Weights of a small transformer language model: 13 layers, RMSNorm before each block.
Each number is 128 + 24 x the weight over the matrix's rms, rounded and kept within 0 to 255. Layers, rows and columns count from 0. Numbers have three digits each.

# layer 6 attention value, 64x128, rms 0.0865, rows 3-42, columns 64-127
151181093077131146144141149104116126094102173119115125084130110152125105110139140127147168144134156113115119147095095147126127097150123138135149156091078125107128103127109044114148111125129081
112122117166148113095102120137119094155122145141123128132137160137109126173121120128149089114120127127143167098129167119108135166117145130170090182088121147102116159147172093102107107125121169
116132100159129108148165100158140116136136158114093114123121132110120134081159152150139152135130139141116107109129126132144174120139133118120182179149130102167149122162135183144126159065117152
131136141110155116146151138124145133122096130116135159105123146116119105135103139123143130131122133142145099119139123160120134138142145148166134149145172164138155135157118154120146123094147106
138159124138155094139113105157135130115108104102136111116130121104097110112135105096116124167140148139136141127103082144128126128149171118128103176126107133164123102136134125114132125082105139
102131126138107116123142129137145143141137123120163121118114121133106148168132111137137135121125138139167144116094116084118131140130109141088112120111114137135100119116115186136167115073131156
175125139142145092120119112126173151135110104147111111127120156112117096148160108124112139102141142130107150116093099116151130141125148130133100143144151123149098119118170132120155139104128128
120141147145126142112161094161107117107129146132126131168129113169115108133144124135114148114108111135109137144148147119151136105132131135089111133139135129108127123130116142103095094115155132
153133134156148113144085139112126118109103162155130153110125110144151139124117125103126155115116158117147149123097097146080094115126129117098126141137151127130129118091151163118148129125151115
121129126148111092105118122108113138154144119143099117143134119141132134138123155159129117094112119123119127163117147106143123117102112135098137088161156122118130097140144123149117163152101141
131103131139087122107124111162103112154115130120128113113133117107166121090147108101104135120132093134119141153073118124110156112111097174116127118148148136120141115143090124156139185146112147
133118153129158173115120126114137136095132122106172140165139134163131114091110150137125113115146119121110124048123138122190130127128124112136097132131094158169117140142121140120126108133089111
128105132102143188118162137150127111133138114148118134126147130138113160116143149095131134126180132127142122108115092131157156122104102100095177124121127120160128119080111127142125104114060097
109140111159146113121099112111113134115120122127133139141111124108118179165109145140121137126111115111145125120140089103138093101149100120141107185154114154132132127143098124136125133085121121
105128129129150086089088113105129132150132129109141138140171121114143142100124131195115125134122121132143107114133154138137093122144130109158107158060149153154128140153112170155130146093107125
110158098110130094137115146106134108104096138160133131125119114125148176157108157135113153106124151123151137143146115115155104129120136134118123117135127149128132079146144170095122120160131117
123125140143117163166082123110105109079139114150149134190128136120144140120153137097128145121124155126098124106138100107143124120124100097147141147169124135142128121103109109114103134129125109
135142084120169145135131117128129130133126138127120124125115140116076076107088156103151138143112148151137142142102106135152088121154130121142148098153106127102144126160113128150138148127127133
141129127108169107084119149082116133163100133142132128091129099135155103126106142136114115131108159123114114148088105151123087136153138137139119071099143117126136111164132067103128150140129128
085150128150128155136177130144143104108096153157153128139111116112107124133139124072122152170124140136103136123147130141095148119128154095139130126152144098123149108160116173120102121148165138
121133128121116132129123121134119098117113134132123120088165124107097097142121152115122121176097127145124145145098104131100106113157141126143131115101134145115162147155112109155123164094150125
160094141088148160120152164075153120136161135114124136125138117144130142105176135151127166131141137149150143155111115161118100136111125102122120095135121144139113125069103145185146123179102120
165101099114145143114121130185147118120144119078074095118108129134139120096151151181126124149128132137140093149145137134143131143144114142149130142125125157147136138148092167153149110123137132
136139141175145139148147142135144123095115168127171122113143101135127142104135107156122130105141166133109142110101131106141143134114129099119134104099140135115115105191124134096126146113108099
124189146121126147165129153094118109091131123151135124125109114169135133113097167128142114127116162114131122146122149140125178137151167107130144176124117099141102103108165126099113108131122114
119136141118149185111116160136149156097129109109131135170137126124090076136126111074107120170110176102134132154142107130148092145124119078122162081126128159148117122065090160128145115148118100
166099115127115130123084141136102109119114136134061136123130128146131117117147138116132145142151109120100136161126124150132130158122092138146110118099155117156108134111143064129133139128134077
167132126124165197087153095159125135126148147085127104136116145156119125132101159104147098135137140133115135130115144122128121119147148104175139124129108132163150136151146123158102132120144090
149100145165097125130186161124131111130130143120119139100141115154180069107106116116126120094123120113121108150088097148089168132160118134113115119147105130155121117099150110167153158128146113
113086107121114102121108139078113156131142137127148142156127124162116107122062159171159143155060153132170116099133142102127156160103127145090136127129159095095166139093145167155137135173078204
145120160129147148169122108176159111155150113103128122106139101160135150139102131089103105132110157128139088147128146122128106134126162092138149122147140140102117101154120172156179120128174104
121139113173173174102162132128114171137215137118117140161125137119122146117137130152141115085153109149084096119139153074179142151118098133146105139164172134178161155117102131122093127104100168
095151133157094136136107120122134087116122127180120156118134128109163137103153111103102099148157132126133152108135132125126084129140143168138142161169116138129155156145144082143131138171152129
124134142109123118122107121144126127139130172101140084140123092135153139137083087107104113072125120148133107133112101078124117138123145138104144108159129150100154122138157139131109172131150148
119158100175125141132122108127084116124135179107138131116143158110120109098134140122168191150159137079108127123130127123119152116130145137128142147115144131120125144191146111127094132124189130
103139120127165091174144102107112094159163087083127103185132151133138108140097167109107112098124142123161140107160131152141098114111149103167080141119115152150102142157180149083155091124118093
153110130164110127141145146155135137133143121134136097137156122155083109145148115133127135105101118128128120139099121099147117113173119100043124098135104102138147131106118128149151111094112105
173156108199119110110121158144155132126157152142116126112152109175090141130170145134124153120152107096125101125121084081185119099127091094099117139120092113163166120133099130172146122117088119
185130163144111124139114121106134170112090123107163103159128160132125112134101131103096098133048144134176156149105109097133100153150144155065073088177117134089127111159148112149149120103148098
112174113136117154107089130121114104154111122111115112114152152138118101121103090029140081158144122149129162109119111130107143134085123124057097165097114107148083169101162066154166134162176137
# layer 6 attention output (transposed), 128x128, rms 0.0621, rows 3-31,35-73,96-105, columns 64-127
131165099101102159150105122123134164146114115168134136105110150129132147130109149105149124115111134143152097116134129158115152101124157133118109125076150146099174127115115134057115123143102128
115145130150186103126144123164085152202155132109112139146142121140147183163117133149119139123140138156159147126126171133127132121177109128146170131170167143129094110177099141136142157111100142
131124145139084142149151120117167141138101163155147136134148096153061107137132148143112085152108125116128135119146103100153124154103127154110137109102159107135136080160118134126100130143098123
138139153141103132093159158107111142153131128143176164079081116135127127145118109142099159121107124153166132115113137135141134128159141136124134137157147119104124131085120169101128124123116138
100127164169113186145127070163145116157106150125113127087104138104094114123116110134088135122137148153083152168090166095112143163129143151134150123162163147074146115128097107142099163150129127
143120118121161079140144076148129110127103115095097144139131140152108149145091173142108127125171101168134094156109174117135167141130111143128151090094164081151127128149115122143102086149101141
116141143138125133152107127128116100112115099124110146121124110096098114130094147141132137103153125111125124115143173147134164155100152181141128102128164110116066105170119124153124142156133072
122110138118129079168145107168178148096122162135149153072092102162120134109097138130055126122137120126138119132115141114131161130127154135115141110129155155141166127127107122089103102125165190
125127162153135123152153100171139073151126103137105149128160149096143122127084153110165158101140126112152154174082171139115147124141141101153150135137154081111124079111132148142096160092126119
155143101126136149199101131131121114100148121132087095132131118124129147137196116085142107157138117095117137121108088108140112106078143092131132140121085122128115124160157112160091141142115146
127149123101146148183111078119166102096135127125051107158169137132099142133183123121154119122167140147087162142092095107116111126092141110126138140123092133140124139132151127128113108138096121
106092144136098093076134134136130117145128135109173144146135154107126128124105163146103118118109127122118124097131167159145139156148110154151128147135146112149129129133088139112185124095184109
132100115123073156120098158141131114070157112136177099124136182109129111084148113169140115161103175139076074163111109125096109170126138150135122159090102119111124104172114153135164128111210114
128144155146133125102151062141165083181083151125095140172143151155114159111098196130142117118149133107150139113088155126131121117132104128132130124142162109149145109116133137156092145152094155
127115140138120116089130125135154101155118157134145147154155120136090165141123152153124090131146117131205141126113127101139112139150092113164099165135166110164116112139125135161112166116128156
137136155173117129133172125139120112185130098121115126114100150124168142125099131112132137156094107127118143135091156112157174132139127085128116117144161126114131125101112134177110173121134124
121113157131069136154116112145148105143116154131111146148141131121155115104090161103130132111108133080104158141124101152118094105119110107120110152112118087123127102138156138110145143138116075
159129139151118136152090138153132110157107137142137149102078133131103085145163154142122142077112148104137137135125150124139184119158168136159133122149144118092160146113111156110133150129151102
160162100129138116144083152133110140150155091144156126116115144137112135148139100128174129147118115109160115116166144138136136066160172119129097172115136117122151162110107131127120134141122103
113156118128166085166161140121174146182133125157117134136113107169111113121117079149113141151119131148100149160183129086149146132142118132111093055115115139134159119058124165136121112173091120
140143114139149136149145123152156136138121147158093134109120093140089111119118104121120127099170132126154164170100105104129150107114123114140123112135147099101135104121150141132090152131086121
109118111135094158107120157132135132106152112134139100171140170068140141141160140179121141140083125106123118126120117140114131148131115148148134130145077075132120153118091150175175099125173179
126121131102074142106142109093131123096122141121098129153156136158098119141133170135111114130152155124147113102145104128130119158107107164123137141123164129135123112120138148133158112141120147
160128115128112109159126162122168078147105121124126094124151146128071140165113115113118111129111096138121096178152148112125139110138138096110102124101136127133157128113085111140134153142123109
116132124171114163156137136150110157161126144146145144106095098095131146140123093098110107167053146098114127166152138099160122137125114125119087116120151131082142091172134121119112152159101109
135100115135095122151117142170173111157116121114087151153083188117147116107102104134106156096131147110108123158149114114071114131143136127138094139130083083095138118106177131177133142144156118
125160133134091172126091174138129104090161121130122123050180119144144127137125116129151145117129111114184105103118128140091117102105170163173147132176139151126082159122148142120147151156166142
097106133150129127150114126134108097106125155134120132145130091089124095093148125122131118108148161119091134156147124105112112143119124120147136129152147136098135095148173153124146150133139101
101134124121144115148105107105164123094120093135092152198137104116095112188140119127137106122140131089127163134139098134118099119098127140160147112133111069134112140141151139117109091130076101
110122126143124150086157137144121139175130119170114108136097134124176117133083093077167120158070143149133155112122147136146110132145108119138119113174121141128127098154134131157147117101110120
156140134131121107194112122146123134091097127135122089151105136103106151161166144136092129142156109119116149148121153096115125136122140169119109142100176109114135126120112121108129128132088093
123123109124100110117129181144146124154154118146128105146128154157117125135132101130164130142090126143133109115159162095107135131118136100124121133123116096153105132163157146134078139144100180
167138100176141144151157114135109100159141161110167156118103144104097128135142131128112137131148153114125123130140100169127095114128144124135136180119116111134139168095099115144142127117159089
119122108154149174134176114124105088129113128117094147122102111125146142102110128133132114153150142141129163170081137109118085105131110060124139150176135173112135111125116122167096177105122131
112135125119157092142140114155120145121114109104118120114111102125145132111117140102088142161119101136119118150107153124116097146134084130103142084154137103141105117109114108116129105142098157
132149107099140130169112095101120120107074094133077138110105104128128119091114141134147123155093116147134173181124166127129095126113107123122127142164161133118106101119134149171108149144072162
128124130097113104139111090153163153102136137153135111124133130122131133120147135140124128141125113142130125114096117128118107174126152192120138150111126127119133127128153114102096111123122158
117153104153126137134112128162131105128118095110111182098140153128144105142097123133182177150131155115132135140131124157111121066145108090149132143120120144119147144139124132148121130094152131
114138151098096148143082099143143141118110085124089107133158096118138130122115110141152120111128080117125135135091140127131144120131130140148138121134106137118132120147139130150110143124095149
098122125134140163107151109139110167135132109131097124126172078130139132108119107145143127144124118127133125130087131143149111108142106092136151109157114162122124146139127130150106125091110142
106134139130167086138112125111130110137173130118147176118119135151120153116133165103091112104162133124134113112139099141144148125117149112126144126124124103142100110128121147085138126138168134
135095148140140125090143136123118131163194114143143167110140127154137131113092089133153132093167151133155128132118119132107150119150145093123139122156117145157096129183148165105109137126163127
114148142133135131139092153121136144144112136137121154162096154105150101155122149117136134136114105101101078127124122128119149128149121149108134135136127114091120137142130139118154129154161112
123111118147094127102126134115120084152119154115127152133114093133155162112148117107129116117115117116123144139134104140129131108143106097155111141133109103129139109118109148196140138149180114
108146126141109124146073079135151083128133137118105161137098135145127120163087132137145159117147105152123084132120120114121165108146140163174153193121125156125158164117127130131150132100169106
139125127129136108141107140114134115144155143135135167114127180134140104150117148121139127114128134117131101128148099161131135119143132124131124153118131122128104136166145158062125116136133117
102090158119104130116142150185157129164120112132085128149144130140137111111096139140141128131113114164133126120093128131134155102120122082121147125137133179074088092155149118143131168115104125
113121119138118175132144106140135156150097114122074134139148090147123133102102125112146119128137108138098149138115120126170082093118117117134150135163121144126129078107127124197163142092126100
146120098159107125115135144131114144117146136125156106128113125139097134152156128155137135113135151083133101121135116120124118135141139139100118128105124125120166190073116093127124117127145115
139120128131108166100141145138119145151097135139114119132136107134149114129115099125142134136094140126127173126110113128124127112144094106111101104151133135114132109155118126153124128120121111
128118136145112097090164091124118127109152115126122161099120102122188137132149143109126121119124111105121138135132121147137112130151089140131135121154129132108121127093084147171158138119159139
145105107122112145114149197133124169165116176136115104106138130176166128130128142103149144118117124159106084054167130121136112137132114132076187138128143147126119079129131129102152144115103156
152138100146130153124107151088133127136137091107078136089114108138125142170116099086126120108155112107141148144135124106133100094135150089125139140192107148163095113115142135132122139116115135
120142085111093140124093153129123068116128111106157120107089152131118186133108138127152121105159167092152105116099123087134131108130184120107138123149124077157177082135138154088120134135156142
141083118143107122116156130137109115153129163118134189066123135143138103116122127135130161079173135126108121108124075175128110089147121086104140138164133176122128124119120114125156128127142110
184130151169136113134118144185115147122127127170133150146144134143146108147124106112168139133090116114133103137181156162116115103125143165175123106173172152125110168094134136141161138105130156
152125137105107161089118180103127133159109117150123149101158110153152131128099165142145149105158132135151154087084091129102141098144109101072152111147135150101153065115144117118108140141109142
129161103127146144109136130132113146154137132124141160099154091136133122133117126090135140158109132102124151106137126163137056105138113093111140110187110124165141134121092139157137113115111156
116109123109147091118103143112148127125152123140109162147114122119101132182171132146165093097126141155136109132135148108109153147126136124169160150137122107141146147137129140115121140126092129
093099151142130150124140095159142136174096136103117129112139092096161148155101114121078145152146149129121109113123150107101108093129143106155171111121144118147110080125135095123166113141110108
120155156107154140162085122109090111133144118087095089140129135115091152119117140134144090108153095129122133152085111113132166131150149122149073138146153196137142158140156105127100123183141124
130115101131096104127125107121126135115118086124101148124136172127153090152164139162095106112148151114116106146112110154098094114110139126101141160108099079122130111115110133130090129107118118
094128161124111127149162135151114151088133135132134074146157121096148097121133106144099104170129130154102124123128126062112104181124129117131119098138136154123160103182145134143122107089107123
121108106174094103124116130155140127152172115160151131104140157118132114143144122132144122150109139113149097114156138155140084136132094155144121136126150120105083105094135136131132111106132139
131128136139100114125153111116170085103104129165106112160110120139129146137099150168084146133140175113166120120178107109121150153113106105090150137102105092139116072133102128116178119178108145
095083122156139143088145101155128117111112141144126160176151114104137113122078155120129129140138128124136142094121125092157140153126131127134157125157128106150127084165133128127101140123096135
106094136146139138082107119133109122133155131139121152171147077128153120097084150113132120123136125136137133067130107117160118168112127153133156129149150123158128085137132140128112152151121142
076108130162126162135129103133166137087097171141090183128125148123145146129097122144119152119136175145106127125123132120133139120114120122092168107138108077109118080135135147088147112073100098
084109142132077118172059142089132118077138105156139169116073132090112113145107129133119128095042156132151069147108172099102118129123152121099111147109143174054105154132154149068197143110181162
123160128177179127185138117127118117158077161076113166124200098157093140137103153157066136117155156109130122114111118102118087075103139086145110110133147145149150115113117118143147095132132074
131119144118105142060172104110168085096162140152059137135111145116147098140114135153161119149106162108134167107142165119114117176165128139141144176124104117148118104151134143098133131142124134
171143132100158131133093120123131124096114141142109120140129140115142130144198121120088093109154115123099126144139105139116122140116144138165112172111147103146159106134130121152064139137088107
071155149148120097142191123148132184122094083122103090150144111116167125145086095157155161185147102144104111123125153082174141136103123162106145103136166168123080108152156093183143117095099134
162101131082114145083129175132104161144176141149167090118073173120121131137105110125167123144085133118147108130124095180099124172148075138149119107088128132126110131150147149111108140132125137
145156148101145139112136128182116109132158113137107112132121175134124149168158150154126107141099109140134163114153159102133145175133131176118122146110115105112146057144156143173132133170089103
103116118160121115130174095096110128137103154090131164118167086149128133099080145123145150128121169129123144119100107139115126108118104084108156106157138133154095146156109128100143111102131144
121128126145127135124148108111086156139112141116143128130144073178136150099079146110142149125143153131142126109129085166137100131111110107127159100174136129155128129153124122118135116125108145
076156165203149105161157069087126129131106109059131168105150103111130157111127148111117145130110168118146120121133119137162163095074142124106142106139174122133103144153104152101118127113124175
# layer 6 attention query, 128x128, rms 0.111, rows 64-127, columns 64-127
160106133141121109146213173116121142070077143095142152120094097128156112159175100101164138147107140124105141121071094097102105165203173070119145131133111116164149088163118136151167092135110101
139123138109117157152172167127152155072102141117128131128104137083149093149168101076173135153097107133085141114095080086095107159170173072114145136117101109182172088150166157125134116069110096
143145143143143149167127086159099102178120124119107107147179150138148135129123194129109113124147131145131141143156156163156172112127101153127134102128164121096174160117124104172129089126140110
133129086125110095114123151111149168107108157151153137071078115129137113135125099122130147132128148132131114151101092111100086152146137120121115188117100130161078110138106147122134140122118121
154125143151119144120127107158125114102133142143137110128115132138155112137121117108121127125137139136091135133126093137107130131110122120106118165143135133120141126156115097131144136137137117
146141114125113139165111089142083096182136140151116144128145150158139172124116146152132155106161135127128105138165130186106175074097088138144117154154121145092162164111121107136161184141183130
098146090125117145105129113131137144143109101097107088157123139093133132159104141137162160107114128122117114178135130091113100175154158113148142148155125139150102124135141167125121099080088113
136111124184130094141137146160116111128156144163099129088141140103163148153140088132158136115116080121124113143104124127135120125123128127164109154138134133108118134134159104175162151103155087
154113093138140097164123065162060076175127149173097115118173145171142177124096151159107157112131149141125111157160106190127169081119082168142116150155132124079154158139096123181194143130199087
138115145093141144173121098188108092135119087146138145196125114120110134153133150087135129088085128166128107173139141137082119104113125130114127138159109111160174148126167132137133135110137143
151148125101081153101128116073174144158114078166124134084132127118129140154134135128053116098151127135169158156108160101179084075124164138129123101141109134123127125102108139154098121128116153
146146174096105110133107142121144120143134134129098092093099126123159118180154115112136089107124144091112123173133119139102129131120137144142115137133079150125098134132132134110152175133132141
118134111156095155112085138154117132145172139120140099115100143118084103132119155094096138129139142130149147136149147129109139104088110184097144107153107134091122163093118096133157180145169158
155146137105090109135136132147189095119129161139109151155156128214128198108154111178115134114119138082136123131152184136140129090131152148123149123138128099118115113126090144143168126109164144
127152069174109126119112136126089134077121082053112108122109164128124112102160140136106137159133123125145107164178119163103135097117125137133112136136166157113142142141109137093117159130158116
132115109100134117138160146146161143116124146164120140137138128131096121155129109113126120177130161149087186083100086089150127156119158172101130118124060101097139107167120115129147167128128128
155117124136117115152124112126087079146094129142127105146125144154117128132085156149110110113120126124133140166144168148157163149152112165143161116146151159085106132113090117118128133192144100
201088104136115122143147114145121138118092179127093121114110140164150127153124135143139155128141125116113126152119119138118143162169134135136158159140141131126147104154113125150156116143119084
084172158131111118144132117116114119136166074128156119111191122141126130100090126151099088124146147128171133103129173116161133096087130134141104137125092156125115159085161137123106134123107165
158101090131106146128116133154112129144114145146123111123118132135140147147125149154134171129132140106113116138148126156121126120137112135122128161134113107140164129145119132141138136144123096
086162151125099166140122093129146074156146129127127137143198162176094167132118159124146129092144099135172131124174126150141142121096113127140105163155114116112130143095164130123153145144151142
100143146136132119137134119098126129158125140106111136110153133148110127110110118153114121141139121138152117141129154138138136107137130122153147112115126131126110149109145149106142107112123130
130074156129127137092116124133141131100129123159120128124115082117148114148114118093143104112102155156106149135093108127154102189142107141122092076143123106124090090148163102108095133109090154
142139103133118089097109103108171139155102165163103153126104161104124138122091122167146173147129173108127123111162140156090142145132111164175143104115136131119127147138102103076146113120101151
126154126150107089139130113112109114140144155114106121120147147156118137123116127153133133137155144093140109129161143151116129134107105121178128145128121132130119165116136124100137148145142126
118182095140111137127113140122142133076107118068105139110094170119133130124164142128170191135075117103087114087156097110100113130128141085144115178147125133167138134142150165133110138117138102
119077151079145141147119145145120160138163095135175126135135098137145097131119084113126066106144119151155113153096173087136156164119185128165163064107165149143111110099078117113111151141113170
183158149148120095128124116146141093134136126144127091075150148122139129120134118129158090159177151094150137132130105170137174147138123142142084117159098126122124171125110115141162078127098107
122105121152101149037090096111181126129119152156102130168140127160105133147098151134075107148111135109143136117157154108110140150123121100097140118121114157094156114136115093126139133156166124
161083146151127183113128143164145123113108122075137121141142142153148143139103138118157132116123073187068125152145125100110142145126181096139130105095145124142158113132096084115160124141137138
108152143111141099142127099139093125151138112127081156110129139135140150141123144144139145110115125117153129125134120153114134110145106101129143135161126138114151121147150133149146130104158087
138141128127154127144132142145148132160146152129136133166151092081106139104149130128135129114142133117141124143139174139101098121108157143116107130113102159129120120140127117158137103119115133
140103160146106119131154124186137134109080089128117090128136130151160128132157163110125148118116140124096119124105078151142158122162106128111119125170141084177181110172117129160172130111091112
135125140149134126132133150138124150111115091118109095126122138123167117119122161118163148150109130102122126092111093151142110126174118116111116146151121094171167103164133134135128126104090112
125149126124130147138094098118122098141150171143137148121140109137108144134125108146118132122134122133140123131132146132125134132095121129124138128112135147086093171094146101107111131140165136
178114132145159149084138133180140103126114120148120112113163094163160117140160132103136121140106097190107131127107083126137122116184097136100123119128132092134151111161119103165145116126088116
175137100188100159119092098162157128123125165149132111159149147135141156154119122148143163117147111159110118121141135118131139132110137118101128113153081139107152165156145104157122138138134117
114119120110123138152099086131134080125148130130138164143144146140121135106144132162110095095127153160086112161150138130127162118084127149148098138130093153093127145116149089136163168161164133
141140121084148154121166110143156104152096113131093097170115183151113100152142145125131110138135200132128139128147106129088100122103162142128126173117128112133152086127150158148161140132086110
091139131140067121164101096116126075142149123169103148098137151159114116099128127111143144126112106173112153112133091145118129126120134144082139126126096088117130178096138100149157094127169113
166125108123135114136144077133153067169138143163139168100161127173125147101100113145110124117131169151093111202108091158127123115148124136141084157101126170111115149120110121136163089147176097
132121109144134108087118150143131140128150127124136090159134107104113143109140106088142161132110141141137127169129130152103149113096142114126138118126097133162123105148093126145107155125123165
139146120114129147117106101163146078158125125095093115144166150173129165107156110122126106129123103148080185103109116117136112088127058116108144143147099101140134159132087100108106088122104114
140132147124107137126107101143133094134153120150143155111106124088121113159199076140127073107136142121083082124125121092133117116109152139093107132141122118108116144136147068152119173131129131
123091074102069131107095150072118112113128112094119144110078125139153142117125133129111142161096137141153104143172205144072135131083165170153101135130118141080091161083082111152178125188158193
148121109075092094150137137152147154123120167154129131127140137159101152084099131123166135138149163127178093119135146118158136138105178132092214082098077124131120158129146156109167132112149114
171100118091129116147092151158125132089132167068142153150129130167148114123146091159127133119092106153100102117151170155117129143129095120169114163085097106147116119103117135119125153129110113
133090095110120135113193107157136105136130155117144161133146121114128144171131117121177134117126123137078151100135111111185107141149123163140096109153122131149093107157136138114134082124080145
125128148112125128141114129128116121138126158117164122170141110132142119129129114130105112123126151135116111149124147116115141135122163131160135133097135159109120137116117108154103115163134133
153099141141130145122141143131132109133131142117158128160162123151138145158152124126109120113115144139101113136098097116115123111163136147132128115119132157125123115155110109176155098158109121
076181100132130101138127130095114136124150092118137132111126146116103145115096151142130115140143110089166145113144124126155138114130120126140124148121127135134120151088121134105102116109114129
174117108124134153095111108143163077157151157158140120133141124139142142152140128122092129114163127157138124149129124104116164115130123171102120105132125145111140152161130086148145137160148119
086135111101112160167148136101169109135162127150168139129142136101075146127109126148102120090126146137145145147132173090113108114081160109150132115157070181107123135112135109109135176109157121
085133133108121118182153130073110140138167108101110124116102120104097096118124146140108086135132146101140134133132124121119154125135145147157126143118132150139114140085121140103111115086126146
129128118155110160106130075140117159130097154123115133153135102134125134128102140115130151127127146144131123134135126127138113107100101143108110127168091124121130129129170132134134111121126127
166138149080143104129097131139120133134134128138116148155123146121111124146174142096137079156148158113154147128131155103129111150109140139185130131073124116125114084107156135128109123133105144
141133122129105125143147143100118118114147140094131133142112104116114113115130109131119109123155151103105116159120146111123134124106150129155146139125113128106095118083116126131119134117130127
145132147128124135125140149174165115126103149119125136161128175135136116147185116142137144141107116101098126081148150115111114143134130118151135147142094076145143110122154145130116157102091124
111126135144160115177156171109093089111137113126145120104143099155133109087081122126156110120141137140112118118099120134154127120148138089134133098138138151138106125152112111117180121140143112
100189173104140137187123136186155131139130094114123137082133097099083127082110122178163119125124062133098129103121112116110125134146141107189172199106082139171143149086130134131135147120121119
129108097147174108092120148160107110104107131107098066172136147103105113117136160168154152126155121166161099126149157127142169055122107153128156114162091144111165133158128148101165173136119109
166144088104161070109105204109081130154139108108075140166137123112174122109192133134143144127166121128121129127122168113125072070121131111139163109121112114140127086140122129131130162133155126
091161162128125127158114138148184117117102111105116157082157133123113148105133168196137139126109107082110093113138118163129153152215129105176076154093106139163114130148142138092109065092083125
144134132127092156170077098156157082116160158128077127171126095139088150142133122123175115060144128166073173163180195137148124121081148130111101128109100151168075172093169136097127167134152175
# layer 6 attention key, 64x128, rms 0.097, rows 32-63, columns 64-127
149124133079114173125133156075122164096114106135154126135099165091132110162123103119114136191110091115153162108135139133115109130118152142112134148099129121102131150117150135118100123154093158
120117131109059146091134151086141136090121134127111109131137143106115139189125084163134109162108105093153137114150160136122138137137166144100113139102117090115109150128140131116135124131100103
147121115157166130125114133151110138152132144146145141124119107141131141094133134129119131100126136135101099132107105125159161130118092139128130114187130156142121124136086116138124169121135135
122165142142107119167101122106121109162160104131138159105119148127103133126127144103088116104114130119141115139140138157100153128107145130116124114092141158097125116089133127128107144131135145
132112102144168112144113148124129119129144178148160173141099112135130121128137138139105163086151142130094104129114098128139087102096123131129150121131128184140100111131092111079155144127132128
128131120127167127124138106112124135118138111119144166157111151105116099123139112099130118136128137133144111146116145140133105109114134145138100139116128156123127121122131128100109130128115141
132155100131112107086131160142127176118155139114146137098139136127148163095129135134159190115108088122144140121106128130099114124125093109126153084101076119122114147206135159159098176086153121
169160108108139165115095134139178120154171147173096145150128164136086095131141139159123145126168109115162089120142121082138141123118095166132145129146130144134127109087129131119108154097112131
120128135130137129139109124124105137137136133136142152120120140109122108150146123116112120118133118141141126123121120124140122123109143127117125124115139146127122129127142124119102153130136135
093141144101069154057160162112152139148100142072082111137139149084084044174175057111176139152121078117131187106113118092056085122130126107110166114124109101091096108063193082093093152086118146
138138131093100142155113144115159114127148129122170141181107133052112089146122125147133131096122163105132152155094109129106145096129145119110129101126189174126125116111164135161141192131118115
164150127141129111161175146094113091117130114042151129149148120149136136107114120153108100152152126096095112097125160136109112118147102123149101152136075129118127113100105138107116110109127120
134152098096128162140174122119166145072144108096053137121101115151177113148163104088137120164132166138153121090128114136165115122152127117134130168167096139171116116181133163101143122077158116
078113110109097168148114139154155131131146135158084164149118088141096122184164126164102143087116137113092095133125106159136148098139099097196105128083137138130146140072109130109143155107098140
134129075135125100109104160112072156111134114120105089131109097081138119125108102114093138163102119161116092175121148144067137102144120135122098165195136142171138145130082136169141163120153124
133141143116126136131121099144160149182102125120126145142127109127111124124114142087133117119166162120143115133121176158116122151115097122130142165149104140170114103101143102082096166137150146
135098138165143090107166124132111168105103149099121168111098122098137098124141127112149150124158119119134118130097108114157117120148099123125128137160136136150118105152129151106124122084103143
108141126137123154134131176128086155123137128104170138155116142134114101100128135110126143124126097125124110114115135093147113132107116090134165155136140146118131147135143135121084155130134159
146137136111151165162116124162114103157137107146108100156173150119141160127142124117147103129098136125121131124141100161105120124127117113122141107101139116099159150100154120149146171130153098
120114129134178114124097129130135149122142120134156174109099094133109102105136126113088144122120138147123090132092094131141112126104138107098147096104109157146120093107110130112126163110129130
159097141164098177121116091146138108146106128095089136154112150138122142116147110107119153156124137118119133146127160133097109126118138149150143165106136135082141140128137104126126099135136121
130142130093109127159148137144128133109087130095106106118151154137130156147100116165180132129077118123176147085148147120132145140156127146157169124136129074111161168152177151171162131110120144
106117100149148158140154163113146149096118115139141165143100116121106110120146148136123127156135130096117094107124126130136146147132137127157124135129119103160108114176095136114097117154113173
157108104142087095117208150139130141087137086117130158090114122111144161137104132089159137120137121150131163154139148136131156132136107157115123104140113072138143106121160128122173121147121125
136129145109047118100144188122121167075077147039112058073115175107152139146131116142186194190107052057143166073164145113084099133148141119130137172094101038094140125124194128141113092116107088
144122090141111126084132115133143128129152142135115108136142127142142110099113137129138163129122126125126128149123135132102146122127098145131130130131097121116122124135113117156143131126140112
135119150131119144144179108142101167141144152076181138104123116128144173132141108094100107118130122133135135129150161124131088122120174119128117113120152125088120148126130096125127113132117116
154168132187151138151149090153103099179131161156149126144161162118139141124170159084138119112169137095094165110140119187115136110173098177154056100176171135153127148163143102119088120120139127
120166124081178090075098108120148138143101141097097185156128119120146166140095142236165146097119109116135137144118135152127058115115112135150116098176143125136126114115142139154145136135122125
152108130195102134100109116127113100142155164065133108086125092128152122118072104139152104111155137101124104139128171110140129151130118124175103164151118126145102133125143065161149132107130146
125150109093129146127142098109112099140134123150143141149168114131134127145112159115119144122113111163135150116144149108133145119110123122171150137167112133099159128192151103136143161174133158
084113096086112079121128171114173152118089125122146120137097123119084118134093135146114142100105158102174091163131168149127111068136153139135146131202085158107131143087116122109171175116128126